From a checkpoint of a small transformer trained on Wikipedia: 20 layers, 1.89M parameters.
Each number is 200 + 30 x the weight over the matrix's rms, rounded and kept within 0 to 999. Layers, rows and columns count from 0.

# layer 14 MLP down (transposed), 128x64, rms 0.183, rows 99-127, columns 0-63
176,188,181,152,223,197,222,225,206,207,151,197,221,208,191,201,202,214,220,233,296,240,219,177,182,170,219,168,206,229,196,175,202,187,190,226,223,171,132,168,219,188,216,208,245,177,171,215,173,361,207,203,180,201,223,162,205,162,190,209,211,175,169,167
222,229,186,200,192,166,178,169,170,221,150,208,233,180,212,191,138,189,243,212,141,231,114,184,173,169,209,173,232,165,227,220,222,201,209,191,243,198,187,193,220,213,221,263,170,192,220,229,202,218,189,178,173,198,203,173,193,167,176,216,155,238,208,188
184,197,193,210,219,205,177,224,186,207,235,228,231,239,234,195,239,208,181,194,221,178,190,227,246,169,254,170,154,175,189,288,207,233,147,222,270,220,206,222,179,247,208,265,201,241,169,213,194,201,144,249,168,176,148,181,216,183,144,204,190,230,220,151
189,203,208,172,191,229,238,168,152,232,239,153,203,201,230,205,182,161,198,249,217,115,211,200,163,164,221,244,219,227,167,222,216,213,277,190,191,202,208,204,213,213,235,237,169,224,199,226,219,161,177,204,188,196,171,218,226,247,192,169,221,215,212,225
185,192,168,227,205,223,204,241,161,228,231,186,176,164,199,227,177,205,189,202,120,210,270,136,153,240,216,226,198,180,175,206,226,178,231,183,239,262,252,188,228,220,161,196,205,225,103,183,199,198,205,232,217,194,167,205,214,223,166,182,240,223,140,141
219,188,208,209,133,189,181,204,219,179,230,234,174,173,165,160,254,172,185,213,212,235,208,190,217,167,225,208,200,249,232,249,158,177,204,191,209,197,172,202,148,203,254,203,220,235,244,227,207,195,222,205,181,203,250,217,194,210,182,209,242,235,225,173
161,206,242,190,254,240,203,209,197,225,222,168,214,230,160,174,197,210,218,177,150,211,163,214,229,199,155,132,189,198,232,224,199,217,170,204,227,148,198,183,134,165,219,109,206,156,209,192,199,248,219,151,178,196,216,187,188,228,180,205,187,161,199,198
241,221,248,165,227,201,201,204,166,157,216,213,186,238,214,193,192,211,157,246,236,204,198,146,206,184,209,148,228,194,217,193,220,181,227,183,183,121,180,252,232,207,220,122,205,212,209,232,179,212,213,248,196,212,180,253,236,191,226,135,221,154,233,156
213,148,190,146,134,167,199,244,206,252,163,178,204,227,173,179,190,171,255,183,219,162,233,248,209,176,242,177,236,197,199,202,182,215,202,186,258,184,205,213,207,205,214,199,189,233,201,219,233,151,205,156,187,200,168,200,221,212,212,226,190,139,137,172
235,154,162,200,154,157,142,166,205,168,172,193,177,203,189,212,189,167,186,184,224,145,172,244,169,203,201,176,226,201,168,185,199,173,256,220,197,200,148,179,199,171,150,192,231,191,171,137,193,147,219,166,210,202,231,231,214,214,219,220,185,194,213,167
185,149,176,200,177,223,245,210,189,170,155,227,213,163,233,207,234,219,248,208,170,228,259,124,183,228,218,159,203,183,192,248,207,193,193,200,194,213,230,251,171,156,244,216,191,195,190,154,201,200,194,181,265,209,179,207,201,187,195,220,186,180,151,189
201,254,201,248,188,213,188,177,156,184,164,167,223,181,167,159,198,154,202,190,191,195,174,222,138,195,182,234,196,174,189,232,205,183,153,161,223,216,221,86,191,210,222,200,180,229,173,199,202,171,196,189,170,235,216,200,200,194,163,242,163,202,180,179
206,260,245,163,207,185,138,162,188,232,181,195,225,202,209,248,183,199,147,173,227,181,186,173,222,228,222,205,147,223,230,244,201,184,210,201,213,184,205,182,167,230,204,235,193,216,160,175,205,222,181,211,163,152,164,239,172,198,207,183,250,193,240,249
194,216,198,192,201,205,235,167,171,173,283,198,203,211,192,241,225,199,158,217,290,187,210,202,192,202,230,178,181,274,198,240,199,174,197,199,182,131,177,159,230,175,189,216,209,175,201,197,239,182,152,191,214,195,223,223,166,255,216,207,179,181,183,186
197,166,181,196,216,178,228,220,214,231,252,225,197,199,220,217,162,196,200,235,242,193,198,216,164,226,227,259,165,222,218,169,206,180,177,226,208,274,215,210,225,131,218,204,178,156,181,196,224,223,213,259,223,210,182,227,228,184,180,262,205,221,205,251
150,198,170,212,153,193,259,129,162,210,239,263,246,237,185,171,167,221,210,188,225,229,166,153,184,184,253,208,215,193,196,218,206,208,168,153,188,227,168,242,211,217,163,211,220,219,183,167,208,191,197,210,237,182,154,180,198,189,199,176,201,193,179,190
182,217,244,149,219,199,150,150,146,196,241,262,163,196,210,214,200,229,202,200,181,223,227,205,163,190,204,177,241,247,281,184,170,203,235,166,226,203,177,165,243,162,203,158,222,229,140,236,253,248,210,210,207,168,170,196,189,201,203,257,240,175,180,217
163,180,214,189,158,186,223,171,162,203,153,144,147,179,221,207,179,259,234,181,219,157,189,222,215,205,170,179,211,209,243,225,136,268,208,224,128,207,202,221,160,212,197,185,196,160,166,184,225,218,160,228,196,188,216,182,206,190,244,239,201,260,232,206
195,211,180,150,251,200,211,183,205,221,178,215,208,255,245,187,180,157,231,220,212,254,211,205,186,220,159,204,184,179,180,171,148,185,204,200,114,192,249,201,198,235,219,225,250,210,195,167,189,216,218,228,162,159,180,216,195,211,168,147,250,202,224,162
177,164,185,167,223,156,177,215,167,147,133,198,198,260,219,207,140,146,202,215,148,231,179,172,193,192,177,187,200,224,157,185,195,252,199,207,217,172,215,209,172,189,221,196,193,270,202,157,227,247,141,168,200,171,273,128,212,230,233,218,205,199,223,210
181,204,290,155,207,180,210,232,197,192,197,229,189,180,208,209,236,203,214,209,222,190,149,135,246,202,197,232,218,200,235,170,199,202,183,192,243,182,206,175,173,195,165,209,223,192,177,212,220,243,147,177,160,214,225,240,198,156,266,237,218,185,189,228
149,178,191,154,217,213,194,172,207,176,235,259,199,218,213,216,234,191,222,205,187,157,227,169,198,194,230,180,208,208,226,234,175,203,183,213,203,169,257,152,214,185,242,151,170,242,164,261,206,243,167,220,217,210,195,169,223,171,133,210,151,184,222,147
160,205,245,197,218,157,237,236,196,222,144,167,163,183,215,199,184,140,239,207,223,229,136,213,221,188,199,201,181,194,233,194,169,172,152,199,212,150,183,133,215,197,189,240,176,216,160,187,251,203,176,182,200,216,249,226,236,150,233,220,217,212,225,272
239,221,192,213,215,209,209,196,190,184,288,236,230,244,182,206,188,222,166,218,206,199,199,214,244,176,193,163,210,193,195,215,250,180,213,198,204,231,209,223,193,126,192,189,132,210,195,207,228,135,163,191,160,158,198,193,242,183,154,231,237,202,186,169
201,178,215,202,236,224,195,144,173,198,166,134,189,240,253,219,211,195,197,164,164,195,213,214,213,195,213,229,221,244,183,169,169,242,159,246,225,236,230,178,238,180,233,146,179,171,160,195,179,230,205,262,186,176,212,189,189,131,212,220,221,244,202,186
163,214,275,197,178,192,215,160,226,205,205,196,192,157,156,200,197,218,200,188,190,210,210,210,185,229,208,208,232,227,231,207,193,183,231,170,228,191,206,167,203,167,131,202,179,218,245,224,241,183,235,188,143,205,157,147,164,220,156,240,217,228,229,205
202,196,223,202,199,206,168,187,198,179,252,209,186,200,226,174,230,181,187,221,147,222,223,190,224,161,167,197,184,228,206,189,199,218,177,201,180,168,187,177,200,207,238,217,196,188,178,179,214,150,110,179,186,133,213,219,191,176,280,188,238,151,215,184
186,205,160,154,176,208,188,191,174,235,195,217,155,253,170,228,230,163,192,195,135,220,184,239,231,202,178,236,109,199,198,140,226,213,222,178,227,196,215,213,204,184,166,195,194,210,178,189,216,210,143,197,163,167,234,201,220,201,187,197,231,238,229,228
183,200,173,230,165,205,184,247,154,238,123,214,177,188,191,251,167,207,223,194,201,183,235,225,169,160,195,167,176,194,170,173,257,216,198,150,231,212,245,219,233,173,207,152,149,218,144,176,201,159,212,171,192,202,211,186,225,214,206,176,196,209,259,206
# layer 14 MLP gate, 128x64, rms 0.19, rows 100-127, columns 0-63
140,212,236,205,156,210,195,217,245,192,160,188,158,165,210,213,180,182,214,199,211,210,163,165,208,184,246,184,176,179,192,239,216,156,204,180,217,223,145,183,145,181,185,254,219,170,210,216,224,215,229,193,173,193,216,163,212,216,207,241,131,200,243,186
176,161,215,207,201,178,165,233,250,200,212,200,194,187,218,220,188,225,166,241,213,220,208,157,172,185,194,185,182,221,173,243,173,192,213,196,202,166,190,205,234,211,172,176,208,168,226,195,166,195,186,159,171,222,209,254,204,168,134,263,157,202,162,180
172,210,201,195,203,202,230,199,185,231,236,188,217,185,214,210,220,185,222,207,188,175,204,154,186,172,191,196,165,136,200,239,185,209,171,173,232,263,238,242,139,189,178,231,221,228,223,195,197,184,204,165,125,248,199,146,235,201,235,178,247,202,180,199
202,196,209,220,282,211,200,179,216,207,280,166,192,134,158,212,207,189,252,260,199,172,201,179,168,206,234,209,194,164,221,201,171,195,187,165,198,208,268,184,263,235,185,223,183,226,173,169,200,257,222,223,204,154,202,177,194,208,180,256,188,252,169,173
192,249,143,222,206,164,205,150,229,185,227,194,196,198,202,189,261,174,192,198,177,175,182,212,197,189,172,181,167,195,241,202,153,248,157,210,237,209,235,227,206,223,218,164,163,288,257,194,191,186,200,193,238,225,215,223,206,159,181,222,252,210,262,260
214,173,259,208,204,231,178,195,221,204,200,188,228,219,198,202,181,227,154,185,188,154,190,194,173,191,116,256,194,252,166,229,235,214,211,155,247,230,144,163,207,204,207,208,216,200,199,238,238,239,179,186,184,142,194,183,203,271,234,197,201,188,169,157
235,195,248,220,178,192,190,174,243,201,205,208,201,212,253,191,184,161,211,168,204,97,139,209,193,197,183,173,178,220,132,212,237,190,132,206,192,204,197,182,209,220,191,126,228,154,214,204,174,216,177,223,200,128,236,209,192,199,207,188,194,225,181,251
255,173,197,192,154,174,225,226,218,214,182,199,187,239,211,202,242,248,204,232,255,207,220,191,171,219,152,189,183,152,200,259,194,193,160,237,246,194,195,210,145,151,212,239,226,156,225,255,192,204,182,186,155,260,186,175,208,219,203,191,191,224,184,210
165,231,185,149,200,199,180,240,189,235,246,229,234,202,197,226,231,171,228,210,239,208,230,125,230,227,193,205,176,184,195,211,177,238,204,245,179,196,252,191,217,208,205,187,206,174,217,176,170,195,195,162,191,177,142,148,142,179,210,140,209,204,191,174
157,234,194,207,236,182,215,197,184,211,206,192,250,219,158,172,159,216,181,190,210,193,140,194,209,247,164,197,221,225,226,213,177,179,177,159,169,217,189,148,226,214,220,208,207,169,229,232,210,175,225,192,111,229,245,221,207,176,265,226,167,184,199,217
227,232,173,226,187,228,144,159,218,238,212,152,215,234,189,154,171,225,261,182,212,178,148,186,180,216,212,218,206,200,241,201,142,188,220,161,247,212,219,199,199,210,221,232,245,127,219,226,162,175,221,249,165,218,189,226,211,237,194,155,245,163,198,221
196,243,212,193,211,212,174,219,215,224,182,241,218,155,224,196,237,168,213,171,178,147,213,164,232,206,161,169,210,232,225,180,235,155,178,177,218,216,224,208,228,175,203,248,203,221,170,176,237,203,188,193,186,126,228,224,233,197,177,184,203,207,223,228
237,222,143,171,238,238,171,175,183,205,209,209,201,207,219,193,199,187,170,213,183,214,139,179,198,240,225,210,192,134,192,203,210,171,226,192,173,179,147,173,234,252,252,167,163,161,237,193,172,219,200,169,173,252,185,183,205,202,237,216,195,163,209,238
211,218,131,130,211,181,186,213,232,189,230,179,193,147,182,213,134,226,156,221,170,179,199,169,194,203,185,184,165,176,151,236,211,149,213,173,222,225,261,242,148,194,249,199,164,171,186,243,198,201,123,217,197,171,238,207,260,197,212,189,179,133,213,213
177,232,220,251,162,172,273,163,207,236,183,170,256,215,212,215,231,189,201,207,171,206,199,233,175,155,168,183,229,214,183,232,203,215,211,210,204,188,222,216,180,166,187,180,190,233,224,197,147,222,213,251,246,213,169,161,224,153,204,189,239,240,172,209
222,197,162,174,168,193,203,190,225,271,201,168,186,217,220,185,177,191,203,155,178,159,183,190,152,193,177,175,230,207,197,231,202,188,194,232,195,174,170,212,225,234,200,146,239,200,207,230,296,235,176,186,226,199,178,178,191,157,145,187,195,215,222,223
208,239,177,195,268,201,198,226,162,168,265,237,229,200,153,191,240,174,177,202,264,130,181,191,228,192,184,172,200,250,171,143,241,179,236,184,226,241,203,181,261,241,219,239,184,211,281,217,185,218,199,198,188,172,227,239,234,174,153,197,208,252,204,196
200,215,264,169,248,160,213,203,182,216,230,208,211,169,217,210,207,157,172,208,213,176,163,199,235,189,183,169,136,240,159,192,209,160,229,225,222,162,269,178,215,238,187,236,197,204,223,188,217,208,163,161,215,185,214,217,209,224,199,189,214,223,217,176
194,202,260,248,179,210,132,188,252,201,198,271,228,235,172,237,222,222,156,179,201,199,200,227,181,156,225,169,179,181,200,188,210,181,177,134,225,181,216,250,129,158,175,249,193,186,150,186,176,244,222,190,196,249,198,276,179,221,239,227,200,134,175,189
222,181,187,251,194,240,217,134,180,165,260,198,207,226,173,202,209,206,165,154,223,205,254,199,185,188,219,190,226,167,167,215,210,168,230,205,217,202,174,212,178,177,182,254,225,195,238,175,212,225,233,225,187,216,216,196,218,239,201,200,208,166,175,190
237,208,208,169,189,215,190,158,215,201,237,205,192,263,204,179,204,166,161,186,161,199,109,216,207,215,154,240,206,217,187,211,181,229,192,244,172,231,188,220,201,202,243,193,188,195,180,168,219,194,177,194,196,199,216,176,186,168,254,186,203,219,199,217
265,203,159,191,169,259,162,171,194,212,214,245,183,223,203,200,197,199,162,189,196,180,232,203,164,219,169,220,203,195,167,195,210,212,200,211,216,195,229,248,184,218,227,152,186,212,283,181,172,182,212,184,201,170,167,168,169,232,150,204,185,224,202,154
182,199,167,220,215,162,178,146,168,260,189,172,208,163,171,175,232,168,172,238,178,237,144,240,221,182,218,208,184,207,142,251,130,168,192,234,165,241,259,200,191,280,158,184,259,246,223,146,185,221,163,174,194,230,247,155,171,223,253,162,190,245,277,156
156,207,134,227,185,188,198,249,287,173,211,217,247,196,160,186,210,184,198,230,190,169,139,231,193,250,203,156,181,169,237,188,233,184,273,140,266,190,176,216,184,209,138,231,221,189,222,159,217,173,168,116,221,223,213,211,191,271,190,190,164,209,164,191
191,133,188,180,207,216,209,194,170,199,186,250,280,200,231,204,254,191,155,186,214,189,210,223,221,178,177,206,197,161,204,217,217,245,205,164,179,176,149,218,198,205,212,238,169,196,198,201,237,149,192,254,190,202,169,230,216,194,247,199,203,204,189,201
197,195,180,193,214,222,155,224,226,147,186,196,241,141,187,207,186,190,191,222,215,223,153,162,162,196,222,193,209,231,163,195,234,204,180,173,153,226,139,233,255,255,169,241,209,228,204,250,218,181,201,226,204,161,163,202,215,233,184,250,177,224,199,212
224,187,140,248,206,179,205,175,249,203,253,248,222,191,188,203,251,132,204,228,179,173,141,159,221,172,158,189,186,177,245,156,201,204,213,161,181,211,227,202,192,202,200,191,195,201,177,142,269,211,176,171,198,217,263,215,204,242,175,218,245,248,188,168
226,220,194,220,203,192,185,212,224,193,212,197,171,210,188,216,183,208,170,171,150,243,204,250,208,221,175,215,208,178,157,213,183,190,210,200,215,208,200,204,244,201,233,159,164,228,198,195,191,144,145,196,204,188,174,207,207,250,259,220,188,202,272,221
# layer 14 MLP up, 128x64, rms 0.187, rows 100-127, columns 0-63
190,161,188,183,212,217,208,167,192,187,193,165,190,197,194,178,291,213,192,226,217,206,272,223,173,226,203,160,182,156,202,159,197,218,190,267,212,203,200,189,180,224,235,196,227,203,194,210,196,191,159,218,168,218,179,236,190,177,206,158,257,244,242,183
239,170,163,198,194,175,223,171,189,183,117,241,211,204,184,255,237,199,202,172,141,199,234,236,194,156,196,205,212,232,231,259,181,202,183,188,200,242,196,160,172,197,234,261,180,159,200,220,207,201,201,230,198,204,191,223,261,216,177,213,179,183,174,175
153,270,170,225,216,181,218,175,183,240,192,221,172,197,163,234,189,232,171,145,192,184,181,183,220,138,179,158,160,182,182,221,252,207,184,232,183,216,211,248,169,160,204,211,191,171,203,192,198,193,184,189,190,234,174,201,219,155,230,168,178,176,232,193
200,232,233,183,194,246,241,243,282,195,200,234,202,171,207,187,165,169,220,183,236,198,229,242,161,172,190,216,136,179,245,179,125,153,188,219,192,173,159,173,204,236,165,183,244,178,219,190,234,220,227,285,228,145,188,227,219,241,138,203,213,168,256,240
154,217,159,138,240,257,226,207,124,197,226,179,211,254,229,191,175,245,210,173,196,160,192,219,163,201,183,185,186,157,180,204,230,230,204,214,222,201,185,226,215,197,130,223,206,190,195,193,199,221,125,189,212,190,163,167,148,245,210,230,196,199,220,249
227,227,167,167,225,162,191,189,154,146,185,191,174,192,188,155,215,152,142,179,220,174,164,158,172,162,176,139,218,239,205,186,213,272,156,224,207,196,211,255,206,152,171,211,184,225,193,201,193,189,196,191,180,156,162,133,214,154,197,172,230,218,185,174
202,186,203,195,191,182,191,175,171,295,220,182,205,187,219,223,188,181,201,213,145,195,221,202,157,247,200,164,242,208,199,191,167,215,249,190,249,263,192,191,148,125,156,202,189,205,174,195,217,185,194,209,214,202,220,175,177,199,192,264,167,188,172,201
165,214,181,213,185,269,195,165,210,146,212,171,217,183,206,186,207,207,180,265,216,173,214,192,214,210,231,146,204,213,188,204,221,159,233,184,208,227,261,239,198,251,168,213,182,126,195,203,184,187,198,142,203,181,212,205,211,246,211,239,184,176,162,252
186,224,210,233,236,198,214,165,207,217,212,207,199,221,173,212,182,181,177,241,237,176,191,183,182,231,234,176,157,213,204,217,159,199,252,240,250,160,213,248,257,176,161,227,201,253,197,195,186,209,169,137,224,198,217,251,212,201,215,224,212,238,209,171
234,288,215,162,200,264,194,187,200,210,228,182,209,221,188,212,222,191,252,200,183,141,170,184,198,173,162,219,219,236,223,239,228,213,222,190,198,220,196,169,244,209,192,214,231,245,175,185,254,182,232,195,237,175,232,207,215,225,167,181,221,167,186,204
214,235,206,189,219,202,245,257,254,218,192,214,245,196,194,210,215,181,186,157,210,226,200,241,170,208,208,236,193,230,174,219,200,195,208,252,151,236,194,237,227,190,152,197,186,184,161,232,243,266,173,236,137,204,227,228,178,224,210,195,220,207,235,207
179,135,200,249,198,192,226,191,202,163,213,182,185,151,198,205,253,181,199,187,237,208,189,254,236,150,159,197,186,214,197,142,215,222,256,215,204,180,177,241,225,247,175,183,248,197,241,199,211,212,196,164,176,232,231,190,261,210,195,252,201,206,214,203
198,208,189,165,198,193,201,210,195,235,169,220,242,199,216,164,189,172,224,258,233,204,199,191,189,200,194,206,240,190,189,164,204,235,204,221,218,228,245,234,202,207,226,240,233,201,181,205,216,182,203,183,175,181,193,216,201,192,154,291,241,249,210,232
248,216,191,228,118,170,152,238,206,161,199,181,215,190,170,206,235,183,208,152,174,225,213,218,199,232,187,240,223,209,154,197,215,218,245,223,201,172,232,185,213,194,144,211,169,216,187,166,218,129,177,191,186,211,189,210,180,203,170,166,187,216,173,224
183,195,162,135,232,238,154,175,153,241,207,177,154,236,199,172,195,196,185,200,211,177,195,200,191,213,210,191,181,155,245,198,167,199,179,231,210,242,200,193,161,201,202,233,264,150,195,151,203,170,126,175,206,226,175,180,190,201,181,209,201,185,235,182
173,195,198,148,206,225,224,154,236,219,185,208,172,210,189,214,217,153,202,193,220,193,184,193,227,264,181,162,170,246,218,203,257,259,240,226,227,220,230,197,219,226,185,140,228,208,151,213,274,257,154,196,166,236,212,231,228,193,188,203,180,221,204,225
185,210,178,189,159,168,244,212,209,244,252,215,193,211,232,218,194,244,267,166,198,203,224,242,207,159,190,281,197,206,180,182,212,197,215,251,236,168,242,248,183,173,194,160,147,168,186,206,232,176,178,174,205,216,175,216,233,196,181,229,221,164,220,200
204,214,209,175,209,243,162,207,208,210,167,163,230,121,191,200,223,173,124,194,187,199,161,158,214,168,243,172,157,203,188,227,207,199,259,150,233,210,187,210,164,192,186,193,198,175,232,240,128,211,162,162,178,208,238,198,205,212,265,229,209,228,177,169
200,237,212,223,203,218,234,195,175,175,193,162,233,152,244,219,243,214,248,235,286,207,168,177,207,194,182,200,221,246,219,227,180,178,140,215,178,149,244,150,196,224,206,184,233,217,170,201,212,121,230,130,177,200,150,190,247,176,196,164,221,200,229,183
195,177,268,178,261,155,234,215,185,213,232,248,203,237,185,194,203,212,220,242,205,225,174,198,194,177,173,196,180,163,224,223,210,199,207,206,237,204,217,174,168,208,209,268,180,212,218,211,205,192,202,223,178,237,195,264,201,234,269,232,221,198,204,216
240,161,209,234,162,206,183,179,176,250,148,205,130,215,189,185,178,162,169,194,205,183,180,226,151,250,171,197,211,205,191,217,219,215,198,177,267,230,173,234,170,203,200,243,224,187,274,168,218,190,237,184,230,195,207,208,153,219,267,203,302,207,180,221
231,200,205,159,183,210,205,205,213,145,160,188,233,186,195,205,207,181,203,206,166,178,208,224,194,265,196,225,152,224,162,254,201,201,199,200,181,188,184,249,261,189,187,187,146,178,184,178,203,152,193,224,192,245,166,207,226,225,242,201,202,221,217,214
215,153,169,225,152,246,149,178,194,252,169,212,205,217,130,166,157,261,204,169,218,248,243,207,205,248,270,216,214,137,211,184,207,197,228,160,132,167,204,274,187,176,140,264,224,167,190,158,222,223,218,283,259,182,186,209,132,225,251,208,152,221,204,218
227,215,221,144,229,173,180,166,246,200,227,220,184,184,216,201,211,184,194,227,190,220,191,173,221,210,159,195,163,138,244,233,195,192,219,231,201,176,207,221,194,172,183,208,165,221,183,241,147,149,173,192,156,149,225,236,187,253,167,260,216,243,196,205
231,211,216,140,209,190,157,227,159,187,208,166,236,207,227,153,192,224,147,251,216,196,190,175,182,164,186,198,136,166,241,199,219,185,193,195,197,202,182,217,203,213,245,181,227,180,217,123,216,162,203,202,195,215,236,254,210,229,209,201,193,198,156,194
191,224,216,162,172,201,215,230,196,240,235,166,229,217,247,188,200,200,186,215,217,209,212,196,225,225,179,250,243,175,236,237,229,209,234,230,185,257,189,196,224,187,156,173,207,171,185,245,179,179,222,248,174,244,209,228,183,240,158,220,225,231,221,220
210,177,142,198,226,244,253,234,237,218,154,216,253,172,217,193,193,222,221,220,220,194,232,184,216,194,208,184,237,188,210,267,183,213,171,233,160,186,203,198,204,254,188,180,172,188,144,166,182,199,140,135,239,183,191,206,222,200,213,209,224,176,166,214
187,184,226,162,222,177,236,166,241,178,257,204,177,216,182,167,205,205,191,198,186,219,159,220,222,247,161,232,110,192,185,161,164,189,226,248,142,205,172,177,239,220,167,245,221,195,248,199,199,207,211,203,155,206,152,227,197,200,230,218,220,208,139,202